config.toml
num_hidden_layers = 8
hidden_size = 256
num_attention_heads = 4
num_key_value_heads = 4
head_dim = 64
intermediate_size = 1024
vocab_size = 4096
hidden_act = "swiglu"
norm = "rmsnorm"
norm_place = "pre"
norm_eps = 1e-05
positions = "rope"
rope_theta = 10000.0
rope_fraction = 1.0
qk_norm = false
attn_scale = 0.125
bias = "none"
tie_word_embeddings = true
parallel_block = false
init = "normal"
init_std_qkv = 0.0283
init_std_o = 0.0
init_std_up = 0.0283
init_std_down = 0.0
optimizer = "soap_variant"
learning_rate = 0.00343
beta1 = 0.95
beta2 = 0.95
weight_decay = 0.05
lr_head = 0.00724
max_grad_norm = 0.5
warmup_steps = 200
schedule = "wsd"
decay_fraction = 1.0
decay_shape = "linear"
final_lr_fraction = 0.0
batch_tokens = 65536
max_seq_len = 512
doc_mask = true
train_tokens = 410200000
max_steps = 6260
dataset = "wikipedia_en"
Each number is 128 + 32 x the weight over its row's rms, rounded and kept within 0 to 255. Layers, rows and columns count from 0. Numbers have three digits each. The size before them is the row's rms in percent of the matrix's.

# layer 5 MLP down (transposed), 1024x256, rms 0.119, rows 823-894, columns 192-255
098:139086102184169141153059126148131139118130164147137106133131089177096147046109068161112144144174141203088098069130107095115145189155170125120126115108098109155116187142071133152109153134104144
095:042069106147148130160141154074117134128043099117130159155146129098131144121142089126216157118090115058172088123129102077106106156100112142130125196171163121150193154062112143163162074106098103
101:140088139126196137115119169139126131173150083037112072129087132120143133196138113160132142126144064133100163096095088105150113169119106063168099188122115109189122029142092158086077125179144124
092:163053162142072090124101154154080121122177131125163078142140155209131118119155106096131120147100061138099077105164181111163129108130141134161141168103117151065143174155084080196097124082156131
100:112179126142131117084121155151094131124120188133078177178135121142146143128122089157118141114129114125091072132161097184139125134101137132153125127125093133101121051108080044089031133107140132
106:037161122093097090124104085133124157083122089145115145076134110097107123145104159137072095170083116166154135090175182144128109121123143149129146142169096204116134088149114118176129105154111109
104:095110150136084109122117126135108117140144089134125158186143136146101135168036172151117136158104142127182147184091127095187111161164160046131173163113077150107177127093142197091143095143147160
102:092101198190158123148125182110163128128107125165156109148072105102134094147118185135092127119169124094128140068138142127171117137163152092150055146125180139149143132095123125126104131128098084
107:082098133130179108087170159058132182121135156104067127122150174165143176132082153135150136110154129120162126113102120123108110154133232109110168081131086108130151077130094088137117099065102112
103:127167106125062122125151140123122099160120169109139180177095092084098074149117128097082197166154157139073077144117146084152105145124112132092132078131119135135110105147151102189080110065139096
103:126122174153111129147107100119182198122157102111150172177106085147147132125112159093227119109106092097158102152121142133128136162170135152103118094138119203135139105089187173090117123112166112
095:116123093112164071172153199126069112104163136119091112109138158065196154139136197138100109163110104110163137102121065141141156117136103137035151154159149138167133136126123129120064135110129186
103:100128134157176151137141182138125123158161160115154138100116086144181081184121124188100118194178096110134066131101217093174099182119170129145144113148186163089156143107111096110134188140142120
079:131145109104125140119061076117084103124153094156128136142080154153117120166090117093101104129171116096075134129084106105175156154127162095148127107102115092152129128144152172150109146128069095
092:101158135156104133102138113120134110092167115115155132180135130085116152159132077118169159173165127136065132170079147190139095127075094123176159110158118059082162081158195165161140131176181145
099:115173138152148089101141107109107108118125121134115144106078060119130144091143157129156136137108111109131143153216110113104154160099067109114167114137105129150183169183111109130064124143215093
100:111126184067123143124123154130096134129111119108136122079115134122086130132122092093103082118135080099120100091100142197172115118072114117117110095184127190130144110109166093146159142074119147
103:098047137051150116099094119056135157178171149175171130087162099128113158114120151078092182080110132132107132160163107112125125126095101023140150115153142198111114140083160111150120096180119107
103:130103137153087113170140123130088164196111110150150131104090076149134127122041127095111107118154142125137147062140136149158071157162126123134095124154166096152126103117146096174116166161169099
096:078153154137106182091121149116084131086163101109109078074096106176191130119154119107122172089126160090142138136127087119135117132102164147096168145082148151141124142069110077091112122158119121
098:131192149137128123112081125060133118137116109140166108146165112158125166167101168124117063066113135083108121152183089072102150084129103080104112129174098138123105124179099108176187133144169141
095:144168142127124159189044153095125096139106144124176124138129134175125150126165100061143130144163094110117114149115096106147117169101121127188167106100178093110081099194142127140129102167101111
095:183139128117177144105172095142137170200134080082171158140078112132135161194112210183150097162131159147152127146146128101131079156115089152136105133164071166142093126119098151115066152104145196
105:122148107126152163118105078150075086104178139130135149208147098165129120151105125152131137079077130114143172186152098137113142148149056084143105160114117092165146136111152132115131079128158125
101:163093116122095158126203185175142134141133116103163163085145139151151150112166106085119144093139177121156079185120166150151137128114118135150091151168124137111146166148169093168136125101138113
107:076084135134109139150141132111135124160145135162078141092045144144138174159126122150160105148127163075133087155129183129136114146089191082166104165160142137138104135038129095169112117161113162
093:110097143159158138133118129178107152104076064122083159095144116133142101101065130124093134153056145133082092114135107085133134144085177163150111187168146076075135182072031104103118074114132117
106:100174135099085104179097129117036129096141090153127121156134088092101151143090145082097139095089133096120188086121147158146077148192144108123103152169108080174062138048143051118055096119167137
100:169146121144092120114122087118142158139100207170128150165105081123176126152106144122158092153115106086099112122120092082106145161103156109113137077112174103196136177133171133202050135123079123
091:130095133147158147123138144151152152132141129107153199208160080093161141128140101134085108169120156136126114104128157114098088139123171114197142153136152141071171108119127155092098135136074075
103:105104077066177151103097135111142097124133130109164071133108131098104106141090104103164126091144130212138111156172131131107171088120174169156118162129112159172106110131084113187101141121153114
105:116135136173158087131151100061133094103083106154132208138156116195172112141127092146177150138124173153186146143139135132093159093156064187131101066130134139103133151116142129183160128146118088
105:142095141132101102124152119072194150100155122209131105126113081108117144133064097119108102151192110190136109168122077168153155141111120165112147137165171163189112156076139156064101084148125055
105:059125143181159128124145121119105147147103114111107163126106117150101130187149113109094130121097165118118105112169135189150055136118194126085122135129171092066108112189147076169118151096154148
100:083115091122143059141197080162078113112111124092142097093144092062066136201196102096157103130086125127092089196110157124068117069156120111147131139124082082082134166182172139136188138107098132
102:098111131173106158142090135207145176093127136129135152150119111105054147149112088142126191068083118064112080101123146163152126077101130107111156083161103127091136151106110128116130120105169143
105:145197078137139091145141109129146114096098121142142111095120111112119120140095116150180131136145070150047117137086196075099172121146071051113098164139149065087122171126170094150170126152121088
090:069143102088092135196089125088165111151140112147155106135145093181160091169129134108153180142160168105109154197117154106147152171189158075120144091138199095131143099192144108140188158143111140
109:105109113158169187164123055163103096115134162119083090116135161162112113070147209130097167136089147146122060103145106099081102113114144089102137059116115127173131084165098144153097175138178173
097:064115123124159183103158132113106124126086153131129120104084071125127133099162146151073161112118162082182090127141145233116106148159139111113128142128141141134146219111177115144130171108115086
097:105173110136157144113094120140093070127101108104141187149127096090143142124100151164176145197099188169142128120072152116144156229112060156100131177146113161113103101209126132083073132114100110
107:135110065136064096114126087140118165153169144114149055151143147166156105116124122107095208105174122131105173148150127077155151132063098115184122081170196160082183112125086144089127150057102095
113:081155156090119179108183125170145159101141138135104134137185106134188176170150141106115136129078124119087041160144137072153094188167188073149116111120093133132115106042093098141227150092171085
110:124118131127187154124123156168150139133162177196137140119174117129128082144112127191129115151117077151089100207144210135075149120105097101140188067151081112113149112125116052109062127147093127
086:128145111051125134109108088161091144130165144139154157133147086125176122104124142145163087127109086147124166129108105167177146114144135117099119141112103097112148158156164157090155086152150128
107:150153085108119135145063115160108136148071116216108159136150164174074162124119199130137157089177122144145128147116192046141137166125110088135112142121105104132133156148079150158129102112046114
098:086043188125143139173162135120160089161082102102095127119127092142176114161174130168118140157147066099121131174149119102117123096154131138186123167172097075168097146095120141096159129133153147
096:156154118130080086081084046183130160091137104157128086073077141132114130142151136040062137088131147117107103123155071146137121165121129076134138088166094142099094169066090110150162169155060118
109:139091117170137113141156110187132127143094170153086111115065180186123107153122101107148121115174093172125155178078113152093181140085141186118137138158119097139170104099072170140178108075159151
094:096123120117162144098130145025114186094158095079161163141139122169130111141077067124147128159096108108051179113122104087206160168090155154150110091175196118156156126132086108124133136205072158
108:117129133094137196142110128170146089159143063146148110146108135091167168095133108147193121085117142094126136173087175090087117170112133079091190121080175176080124114092124095177066088132123066
096:193097090160076054104173119123125116134135179145119062120153186137135146120119110128111148159088136038104143133132144138160154180113171201122153087130075109068110111086101135123149127114118091
107:164142151111100169151174087182197197141170178159130057133054087162182149157163166085171132129225119100132180148161209197158125195179063143102145119130119103125151123101135096151143142133136143
100:159114134151163160145106136113104153178144135119061143139130086116140172070082149219106150122152171082087114135138079177111127176163186143098127087113134220163155169123160143097126144136158129
109:084122074138147163188145178120152102124057151170166121147197161113139144116100145103092129178121144145150095153077202134125080157088119135122132099138086153166097188122130055124097171120105110
094:126081104163146157101154083110094135116156094166177121131083093146172125143124079137117106095089138180101105133084144146137126151175130084156151104084147092124149179119199129182120123127116133
091:103141162116123104136103153113115165058106127156057116151145169100104117117107139141170187136109143096115062124144069137133086153118119157141107120158130140135163110142162073081200098101071070
110:121135144065203134151170124134149124174156089205073118138161130165128115151124155134070147152142128110070116153158185089079098179162120107152128147113175175148135074064123116114111124125100105
105:133150101131117153106128094088093116096142117051179148158098091125178133073152081144167137137163177106104101154166153189070180092097122099129082127118155142132082110130135143091111197088125127
093:125106148209127103137118160121157078109133173167104177120138096089159116119134105181109170102097064056075157098145171166130140144135175142122111091095145170103139073090121182109148140128094166
103:110103105098131159081080143085140161191143155130151084125149173138119086148128088112070106163143112175130189119157093163145174114117073129113123129074106146173121179149170133129092106080125090
111:181110151120102158113114124160160208102129102107128126139144146135113113079143118101167096135136149168149128130087187156110158141133034172146136109169147171097136152125162142154106157140162075
106:115132146148114126124201163133148140088136183083193136126153131152141156182164162147133131136102121130140089078106073159102123093107156145082143131154061072155097123144128119152090144106157108
105:140100110116153157158104132160160118136133110171122064091170102095118086157167154159152166122168102159119101084065115133148176099161120076119132043057107070152074077220147106145096146177145143
100:159107109142110134130087079145078141120124123176121130050211124145121104107134095122088138103124123119125190095156110174104097058141122061181113138123114157088083115109148060106129126131156154
095:127149074159093023107174169111075080185124100115092129126101094108128163125069178098087134090128138119148131129152130097020180146135131118145114117101123140122087132181076123127147076135058142
099:134130153186096076140093140130114136125131142126146127170091161141125138106215141143145174065091079098100056129137152124119112138079150141178191189135125129144039086069093050105069129156111128
092:135110169152155067151143134101184154126163105166117095157093136158135121135094112107104139168054138145140139094099164100119129072071142183115158161164106064099131085123171126113099126112144153
105:113154129091142122154139116197125119179134125146122142139173166116155119151128077126144137144194154075128117162132100071231090149137127162123180106076072093149107167106165194112105148123140107
093:108073128119106145171064131164098105110102139103148151172179159126114037106106125090135137124092137173145163185092151096084102089100145178102119115108110085122115095101116162100142194174143159
100:124118093168123081146189125098132126179134092182164142147155159095161096089133105110116100137081139071157104129144126111074099128149101116134161123118134119123081095129209101137132132084062133
108:062079154153145161070161162103133100172103127101124079128127081144143082155085141136163081126148081145086193135056137076154116091117145123127145162139138120153172110100172151104103082152102150
# layer 5 MLP gate, 1024x256, rms 0.12, rows 824-894, columns 192-255
096:115142158097148091128093141180100120075101108116112091109168117167071105106139097167117119148113068158147132142128094147160107110174117126187126071125165171086075103042174191137096143151148126
091:119110161099127157081154125151090104069151113191125129166102102127100226092106116159165127155161093109143097186143163118118145042122171127158148145188165152123095123159154101143156107152109129
096:086105152149152114094119110135078198114149091211153146151081127163119115128120125158155191103095103145082176136163136168131157085159139129094064127145182127120107158139059146102078146119152146
100:178113128170114170158116113091104131185112171123178142160179155105126140137158146189073079153136153056101093113122109089157138104172132149189138135136082099160116134097117158096129121095136142
099:146149053092145110128118137170130172084086182171140150146179100077095088094153073171127106152124139104143102094122126090147094101142102145105146095120142090140096152147111120140083153060095099
098:128139160144149192090068167208167115147078070069100147129128157169135096109126101106155067171172113111147121102161173139120143100050116176130129077130129124127110132140122136179110158127088126
098:131122119093116153078082094096151091189190130108155078128154093116132110138129138071092092102145098166100089141096103119199105124066085125192132192121153145106152143245106116115190100142105132
110:135106166037159143151131090120112147135120141158119160118173112126192139101096119131133184076096125129121102139152140086080091126077149192086105071111184161126136078148119140162132185097125087
103:119119087125131168115114169097133166172137156116079173146160100137144143135151156072132163160165139133176087149109126166132162126034094168153183117114209136088127177092118152176158131068061094
100:111165141098116145117154136095110179120160053112102143115147069114189152157111091147170121119137149111129170128105097121126158149149101085111104136094084180130170077115142116157107127123137112
093:174128147120115145157092048059116187106188107106090084132186121105068138120157156098122081164142187099151080133118074108100131166132153074152172102147162195068139159156100126130114157197098109
106:201112171100081184143173151149177099099129113198101194110111176097161171073103111111138114190109120097150176135127098082086090125134088096107062107127110110141104165095081162145177128112172083
088:147127092122115126186141115154112018135121117113066137160134122078117149120104104042160115173089094130177133095114161065068076158125153153134141162172116124146128143190100136125077123163117080
097:151076132105083151149119131119107072142128123128105101158144093143114077138158087168130121162137106080148140142097168080118119092110147115171184117111062110140114089181140112151158141166112157
094:053167129159159145186085149098163131077085143147118108123130102094065149125083071088097149140136129129112127136127167113092097138168123154180098120073181110113099100094214159118130117099145169
101:132092111089115128113092147130158119156170138127095149153098137167154105080122079142140119173057143161139152176158151103135100094130101140128120146125143099171187061136118108117167127193138153
099:110090121086145122143051114101142129122138177138152136087133139127080107095067169125135120058052123124110206171151123146148121117126172122135113096099075165103180152117129139138132172101121170
101:157116134124122137112127150137087106081026151136160188150143151111083083131111166120136182149137157106145092143151110093147130122170148093136159088111123082145130115136182119149144167128136128
092:125101094064106128132117106134119082114128158203126168135130150101063133155136089177093122129132134115140119183156147083076126127137169113156162133113175100082120121110147112137134037122133137
103:136160078062103157110088101162118121087161118127133170137154124139109108105158085125174091094172099152108118112163146056104100085145160114122122141146179124159120135135150084110163067094113077
097:082067132134133117170129122105093127143120115124150132141180091160121149169112095124182147169154055143121140168089086114167168115143146126202117127137159203116105154138073091164127093203195113
098:167113107167093112142096096137158142112139109164170046121070177157141096137183131113102179157107087121077131096089133117176106160146139101130133121159107081166166165073189115117111061120050127
099:091178118088167175075101135152125132123126097142155137104142187157139150177116070107112151164098131118129123125191105123097114114137087074174082159080089122118132219130061188107186089118110125
101:169132106106166173148142151130175158109144103154097142092100161151147166079079101110149089133110135177122163173111126134095138118092155132092111154170154146181084092096129046118151098122174142
108:161151141172130117164131134145090124164173113129090103114147195169106119118115124145175128174131135061183084170103158112119126146189106131097134169110104139140130073096146147119119124149107113
093:136113101133104115097102137103137128138137099134080142154108144097169177175155074111115154178139114124138153096073124160148082086134126123137081124116108188202144144084107151139083162138146131
101:134077089094170091082114214134097128095126128067093114143137168117157098138133175142162129096111110111155137132125117173084086094131130112124154148092151098098147105141094155148109159126174112
101:198112121136086116151123186150091102156114086137137146115152094091152152077087115145086070166136186088164137162183129135141164083123128127121102133157149165051118089100083172125149095110052110
092:129116160115074140108173153125099161189121079165183083185099115105116170194102066145166129161120085219130155157059133068083172151088097114082084137140112152150122142126125082140122134149180164
104:155148102090131112108109125114176078140140106127126174161121149123155123136127187144149058144125090148119083106120063070102113125138152130082167097113104166155120058147108163176074044112074149
102:143128126167174113127100115074157123106150136156092157174124171043152146109124120141139109116130109115136170082159106088179080089201102139144073121118136125164091130132122141178163100132167156
102:171084142108130128118144146106102097151097130110097121116108096173115126110126188175142132152162117115108136154132044099122085139142142113085154114144210170138097135142116139093087122132110138
108:143124110145080170181115127101170089138106122165153107072168120156103124074138152113147092123180127151122124150141121106080179113101139139131095094101103120146128092064118121111215112154118085
094:173157123219130193103080111180166143118176134075149127101057120144143104131165092071159125116108112115165150140151080096074107133123135152103112108217138135118161103169091100111118125152118149
103:149126118131129136175110201086199156171185174182107079124113122091126145134104084154129142166128146151161131155133129099145115127144104113110124148166163094154079166146162080142120149114171117
096:120057111107150211118072071124082191158158111143139183078135152125118135138140150084176130165119121109139047046132104142104132180147084135141120125116097110092116129169113114119094106145121147
087:170113176080136072166152095161119202164098131123180143122192104196109135105161156137122132151182131142151124148195119069111138106120133136156160145174151092138081074114191156106182149150164120
104:137139138053104116137109137129122154135095124123169207131140153103153086120171106104174103144128106130099112133121109107154152134126155135084107135150125162094131135093174124091168110152120097
092:150209111157129187098087091140115139171088112172158139116083124152134115139131152109172138135157125103190105130100200122167107133111069113119144155106150127128148107071157070133136118121088133
103:147137033147131164149075127146105115052203122116153157186119178197126124039139110190127168130167221153112097118183154120145164173092133112134128154090106207107181060148148139150084135131113173
097:139141090132127128100111142120132169119087133122160177144090109152139148224153079084101092137155107082094159101121162119055096169158120072134168214144142094140138136194119135123147187119144145
101:118106106094121105166085187128163126130154106129142066069149195083129159155137108131146146157088051156195110122144107113144158154084168152143107137146138110159137162146113104110134098189003207
099:134106178170154159106103156107110157143124116056180160179089127144070111112115079084115125144161124131142164143142174110138112124091135084171156150181094088112079153149107101167130095101128163
087:078110157121112091128132118097120099174128132080069102150096147098124134134158129132102165114148131106105125127116174156134179122126135139129092164123145177136104198170136116110088125124158113
106:165091121113215085154099145124135177129125112074165133157155076139205125187137104128124129152106107088095177111144096142125105146134155129116146168098148111111065149068108102092159154133046132
101:074125110156150159130091184109118132131112149131097097118107108091132117171165194136090125152137094131090116125147049081102125151072148089117126147180121094093142116066144148078143111120168100
103:178136141116102107163175105130120133142078139138086144123129109208094102092146067178101115131146157152132083124191155130120093123147140156145108105103137116082092104092133083097124130092133114
099:056136120160103119139181080199149152117116198147113080128138097111164074089119109096131132119080152105103123098205034166094104112137085149187151130161140128126164083138153093098137089070057101
091:154148165186170064155148095132107084096058116188106073206124161166149137148122121097108140070129154134136149105156141193110124150114137143135066106115149122147102144195133132125102136142125159
103:130127093101159096091129165098137139130132171152095168085126129091125149127114113047120133137160131136082101150146147083147060174044127121078142119106050140116074124126112141154171105090135089
103:150108140135091143153167138145116191095145163123176176118162104166125142172126079181071166095063134163193175145157162133126087114114167107131099095080122116142173145145161133153116138108139142
110:116119070069161158077046155152145207132168194132214084145072099104109157109128130175081115130139129070146102100150154147150149133111125119185111077163148031120129090127141143156120172175120169
093:097119097115120119109072112190147144146136155165083162114150164177038120114134170109159169112132085078209155115128087119098120138197172080080178060219174164164120105137177134108116162122086172
103:146100167104115145073105160142109150104205106106111111101078136109158149129159097155165111061095096080140113125160042146108192076112148134157147097107104133111127073134131180137125083109121125
101:048161094135083150171076137131118138171146125116089091102145158152166158055069069156103150161098068078098102045176130164113111090127105095094125146075117095121123121124137091136167121175153061
093:134099130159078153157122080161183166096110140096091069094179146078104062127092112164120145171096109116080117101128124095104138120116154071112120117189100163109101167097154175095130137113111168
107:150064083091171102137114091117137103111208089154150114111170166128086128127096123196123139142095160147125073181075143132095185119083143113128143183069097141136125179147119102136083096152170170
106:143155115143135149146150163128134138079126130153128147101111182115114145146119104094099072122148136086127196115137165070129095132118142124127117167102097132129143128140102108102145148166141181
081:175100128167084109166122105121134088103081144073126132112176164138135174093114101139153147100132084058128115159161149104101053133177153103102176148143107133075101079119133139170149079118126163
101:139186171143099128120122159147152133110160099122082130012146170084144155103154112080173105138133182144164114129120201139169111099112091143132113113160080073128114154136111164136135079108131142
104:176076072093051089116052176088172105158082066094093079150087114129195090132086155161143118184141151118173092133146069127132132104111134147121113130117089138101122101106167177196095110150103098
103:213108135179108116165137140115178107118095126151061121087114161067069163100141121084060081116166132165185124154183120088150112134146131158124193135123150146082115144094099102119061145119139112
105:062124099120152125104120199121163112130149157129184128090157071121094070090145105154099148118074158106065153118184122143076105100055111103091161150134115128123164120127122137154114110156090134
100:152089080120144121127090123091203132136135182122159167115088094095146135118136145165077075149186108161099117114111105078148102106061165146129132110098130172079138117181102088168165139139175153
096:118143176139175151149106104173144078094153106134137128102089066116215110131150080088142109142102107137128129102084133104161082122157100138153063107090135144107111098122149143099104133144068116
100:163082133065152107156054131137173083138117120100138199146176151105107120141110101126121121069133179160114102143144126119066121111094113192120091136102169154112081170123147099159069165151119163
093:114195172182130131092113119111129118133152152113117125116162156151225105147130104142082129104129133159102079150137158097157148097133162119129109076141121155166106116094212142110152067063142133
096:134092140134165122144147118122148093095111112123103154078117128088102172231094064146200084152190176161100105132156153093130112150179098162117161152156166064101081144157142177134129102163128140
093:115099092114150163129155106165137166123054121186099079111099092117153155128093093100088159103157103119113076035139122108144102157090145121152126148103084136161125117128147105158103149160103132
101:150057113148097105106108141125115135084122081135078189151170146120132152135131076159092124124135129128144122134156122063160109101102166129110069164121150115119159109164132151154131139137133088
103:089170183109074139174047124105110140093155174137114100133183121135173098158158107109167073143177088139132141118132120155084157151084133091142050140106157168182117129141139118099078117151097220
# layer 5 MLP up, 1024x256, rms 0.125, rows 824-894, columns 192-255
094:144055118094130102057160149136163087115136164130112107106167114174142132136177118130116144144084127109144150090143102133103128171147188122152133103146098152131112128107150176102143144113124096
100:148139137150126151111123100159153143186133131126168087114113182082080134114118119192182128123129097096141199070051168163193168067175133125154144096101120147136173122143173141104075178097135185
093:106192108116127124058103099087119129152100113166125081118092168168060104141119122160113163140118090145092168053127127150092084100128188110135104120178119123099170117126062113111132171125171177
096:199126114095113121150089115121122211179118088145134085176132095127177107141137070111144149100183079170151120145164072173113137110114145158126168152098126138142097158155174130101128084127108147
101:091064203125161101080144092159044118092090123122103095062120143157126150145136147124104130139128153145112152166143190183038206157168133133133144167088116102141179092152171076155134139116096090
102:116125100111107069122144108134136089104125122114106094095164105114139189126101104114130078136166132152111089149118141163070134132090118172145065108127086142110135124086145113105111147115123126
098:118105165130173140087147120156146180090083151124212129168145132084128139137133127109096120123195093083135153100136147124160118133131154141131103139065136041066150161158183110146122114122153109
105:084167140090175118124164131127109107148117110179155105153139124114131149094176143139042090140183151096116095138174124106085079129143084117182120101143134158137170089138115165113121127080104166
101:059146120111107123111125136089157200119107173160146163134165157134175096161184177148152133141160139116165161147103108142062118124144155170116146086104170089100137132121131131155115178151101097
099:168128116091119107164072145092134108128133107099134189130134160095109151087117114112088069124141118118102179141153092102086168158137170151128084138120164116122193099134135136175163145166123115
101:140173168156135105079106166114141141042136109116131110143127136113087216139122115157134117122121066120159152109136101047160131180099161114139105139155078201172180188130102115142156173127117108
101:150146137153136093193142169181105152140067224126123144189105112128123102186128157095127181164136108082174123099145177122139097119091133142155160088132156125114133155156154080136048117079146089
097:113106162150141147204178137139109178112134177127141102191154094127090135118128120114148147112104147091121129158169133083108101133106157107105113068084123143142110111098169142147167061089145098
099:113090075134145146135102120118117137118140138134158088098117165148143088099130133156113149126217201140120174151120081121104089091155145139147121177141151138141063097144118128162114124119162140
095:103093101151122132103125158123101114140067107155151139127113093048127157131127137155119130135093077110147137155126142146131142096101140193156123173139122110109084132092162146136165115128137152
098:055057107143104106106096083132106103126092083099116129142131114145091129146112134147102147097136119136107100122121070163109134145138072085144168185128119131121095183138131103139103084165102138
097:097081101106143133103091080071089124133129104151153149118166111103107096172148123074101197119107163137152172167129122163118107136113075108095110173106126125079115142207166175164155139162066124
094:141036127144112157101121104113128107121125128069133107133157116123170166148146169142102166082163139105078071132187160108135079123037133108156128091150110109114154095097070096110113119149093109
096:116117146093114115144152162152133123096139121182165183097179109142146132132140121122137083176100123107060125155106127154112082086141153100146154131094102084046172062162134142092116133174095180
097:141119144069051105165130152139095094107070166185165181150100121149096043096165115146109089157090117149151148125149135123147105106129168150070166134098088102181106153127125075109100052083161192
096:095170130146133106122122176141055155139178089106120133105110174106140116147045116186187143092147047128052144161133103118102126144142126138175092092158158106148194128106090098155118130144119161
094:120065186121114154127138132117184156076115181121105177106147086162062107120133192138133100075120141102133153161119094105185115133129121191121129198163159157118129116130133139129108102164111126
099:128154102128163131114181139076144106103099169108158080125125065109153103118161090145133133155057121175125101155102113141154128097111137107134134146119130185110153144123148141134113134105098139
101:186134081101107106181173175139166176127095181143132138174081102095110181159127078086155116109134109066137107080126121090148171096125138122099104149105126158148134167092120125152142154106153160
103:151097111029122042134113130110140154073116110097181123153092205181136194137161177146100114142119141146173123119090127158128038159158179129146134138104075155156073127125124126159104095131110111
095:098125137154149100133099074133099150119150129103141091088127125146168152142125106156116155129124137092164131169128106146118129196161125181115133167156200099152122136109141135072183109037168148
096:159150135145114113126148057105056138128136124166104122121126120133122203071120127094140103155114165109139096136085086161171154084150156153122139085154107171142113118103158093116154130132096112
099:187147093106117181156114123104119195167123082143079060111080048124135142133120153105176089167128058113105085114153107107107136162108117115159143154094163155150169149095100076132091110138149121
092:108122134016180110102100131165137155133138137139084145114153098093118168116138094097131154131098078099120129153129114102122143177135157133122141100140062125106114163207133154166108184106128114
102:112118161061122112129111128143145090147115095104100125133077170138182169113102140206091104120086112133018169194142087176106092134118119210153085071112154161134140048100142068125135085118115155
102:161096160148083065117091160126148129130127118177143167165110104127119099077141155129167145143140082138109155127163103121076165109136165152136116087135137128140088165145169097117128150085076089
103:145129164103168143124122078081096112135112139139121066126133106107072099163200255185139116129122125160099084132143089127130169151119160109104135122092108144128105152149160135137189154145134168
105:101120144136109113062167138137148181148127124112110120161143118098105115144155146179093061135091087165206132136129126151150090125145183163125174155137135144046069123150137136179155158080106145
098:117048134133097120169172118087142183147101110112165155153155100180138116131113142147111112209117170184152132094119123173152128146138124117180092158157190110147155155118140170133142134201131135
106:139060094094095138140150106114214147117100167141080104118155117145056203199127135131104141123086071112085167113098113172104111093062117102147046128104139154111151116174126100157079076104125126
089:112146059106068149066126118132112105172098117170106140116105121121104192154133159148105152112118070161133106096060090144076160173122050133107173140066157065141142149072102117127152158163134171
098:134139107130075079071126156082100137176104106130129110169192130167152131129139080147183119134132174140148170153155130139178156086174161173125144105147141127113116104111152122090077148168192152
110:154170181077142178099145080132144110188166109141116151130118142119113059087116130148126149128152143156140142069140112108153107149131157117160104095144123169079110096104180106115117137157136162
099:108161160123105090094151085130093124091140120129148139145142156194050093072136112127102106132141106106082145180144157085166111168124123153076093111089104075135152089089118164129142143145187150
098:189122118114071108111074109116103035055156124109087133154175139149113142127107158087133144162114148125160167134124090114091100165105123131150130106110135143084125098178072168123085166153124120
103:117126059127163123123175089160181174160114125071113145088128103144110116150075130136146137162131110119092118125116139162109138151168151095142093061205096100140170100127133099117089151066091143
108:102173131077160124136104138115090120139148192147139137081179125111110110150163135112088194143096111139147076121104161135156094135095131096095124131080111116118088118138154140121145139109109136
107:133182138136114136136137136165131139144131185216128135139164145126125180193219102179159113124148124171091129117170154124086149147120088180116161071107150161126165124094140141135156151145147129
085:107152150116110096172139194130174057161118136158142131061135089110121163158156078109100108081104155112138114122174128115111128097131065160119148082104147078142062137154111120135053135155201107
107:159157174186164144118116055127171141106074122110097139137143157104148075153050119161108172148141107129094113103166118149113141167108129129144124160136128104146159163111111129135085145117056108
097:132136099106176156078101184151115079067150213137106127047122158169183125143182168122151070110090088118087104156122116158092164121087101143178156109125140091130155102076136116091125130092141099
102:123141153108151160116105151147103162123142167145149124101090121142118173158159174144165119114117159182076110198126118112127162177207089121154134148118134148143128085196172100146134133117130204
106:088149119101153104144158107112073135075155127167080109077094165070139112166112135095157154131137076140150139223170098139114133146095127087130067153135159167155150203103140116146090131149102152
096:143109094144106099098155089140124100109126067089105127114137126113128103070103095104169096142123173084114133086138151113156147134108102154190211143167097147140138121148178129184173157140131115
103:153133074096147154093129126088168117161116072194106125153129072107060214088164182138149130161119154130083096129127166160082140163121151083115146090103093142185166097113144101157108119110151128
094:054135190125124136122138069140132092115183115184147161133094157119185094138075163092143125140120128117188096148195156094093069166175109106091128070121146104137142132197116109165126202123097120
097:169114177088125173092106174101196226141158161159162126162059034164169126129102141123108126112151079092089142078128165150117134159176094107145145085176140070105136139156171130147152171136178151
097:118124103149132149130103118087135134145157090133093076074123095147179130083138188096089123111148081110149143114151110100112126231137229101132164094076103167145189140169182149079140129169130216
100:155145185132139105140116111129154180159190079122102168113067135104153103145125123187186127112122130132117172123158061108140138109127111144176144158126189089073171128137072216139211110179148183
104:121122129073142088080187087019112146138127149155127173161161099134056086137138154154139172090099118175080133101147137132117160170191118129170148131145130114094139164091144102088152134107091141
091:134047148127141120154099130125104104198113093122171110084160087140120117119068122168130127142144159095166143148152109138114117133200083098168131152083072103116095102172094094138134078201179095
103:135100127069168101091157085147121093145128117083078099134107131134064140163049082197093159096091149120150108178093146092138126128138123104068156173170171144192123132127090141085130110141085137
105:094105105138130115046123116152170074152116149136184133140116104168182107102115093151135149094123112127108153106181133171127144134142127097104133114154120153125080091104128118107070153110112139
086:148142106120132102086078181122073146155132140083085116162135128191170115168194145138124139137131098136108072163099143159108143076115091107131118136174117120119135121139136057137116139105174099
101:082139130110136137072144103142096179110124141132141100117185156133144185113109148133100077140114120120116107163100119172131137112135144136116153150148115141136126127145106194123158159077112106
112:145173151124098096165112141158132155156087108109193202107237138142153121079104134123145125179153122076148129119113099141106162120103128117143125125116093184156142150129143134146103132086114055
097:089113190079175156110116149099117111089083120140156118159080113120180116149135138158159074165151103162174158117135139146095161104120100181112069144162100063156122191130194114093187135160131114
102:127078158164122207097115089107170115157141131109091121131159100129085087147081158118116105159190127129127098065111095073123155116125097079151089137140156097108150087132112105077156164142133138
104:177124118137150113119121163116138161134193054157114131108092132160133128131089193198121097126119129138131121125080086142132111168108109054175135129112165116110128113139196138173091095128118106
092:128117099071156160121105089116109134088121199151145149165174142070156137164151104155146168100101159165178114210142148128099113151123185165125119150091137135099140136090147139098115051130111150
101:087127180175106114184104115095135097060181059139094157145102099185095064125079182117152158121175125125093129130156084188145060104079077140150163142112152182141157145142119141164138110079095098
090:111141135056083080089092101200131159125108141113112122099191133160155157118100146097140148156174164138129140138141151122161113132171156114125103103095141114138131118129136148162126090212192102
103:102152141131089133106074152151110117149141095150143159106169103180106102135120174147101092142074129134126127110105131127128045147150144123167129135122064101105084145119135095109075156126093139
096:081116098178108076126100112108077100055140153103169150178152112148123121158142143060114185083122142101142173186180066118116152171146098122154156140089190120081134106187155127142129143103092109
103:094159131156155121176110132105186128116113108171143137112099144099111076101090208085157100140120140110146132064110147147146109123159097151127113137135089147068097160094158141112130124151110167
101:102090067191174148075164087093166142111148069111090086133127090128124067179107169093180131112133094160151106141105189138158146140104107074173126192097203128162130126157100155070130135114090084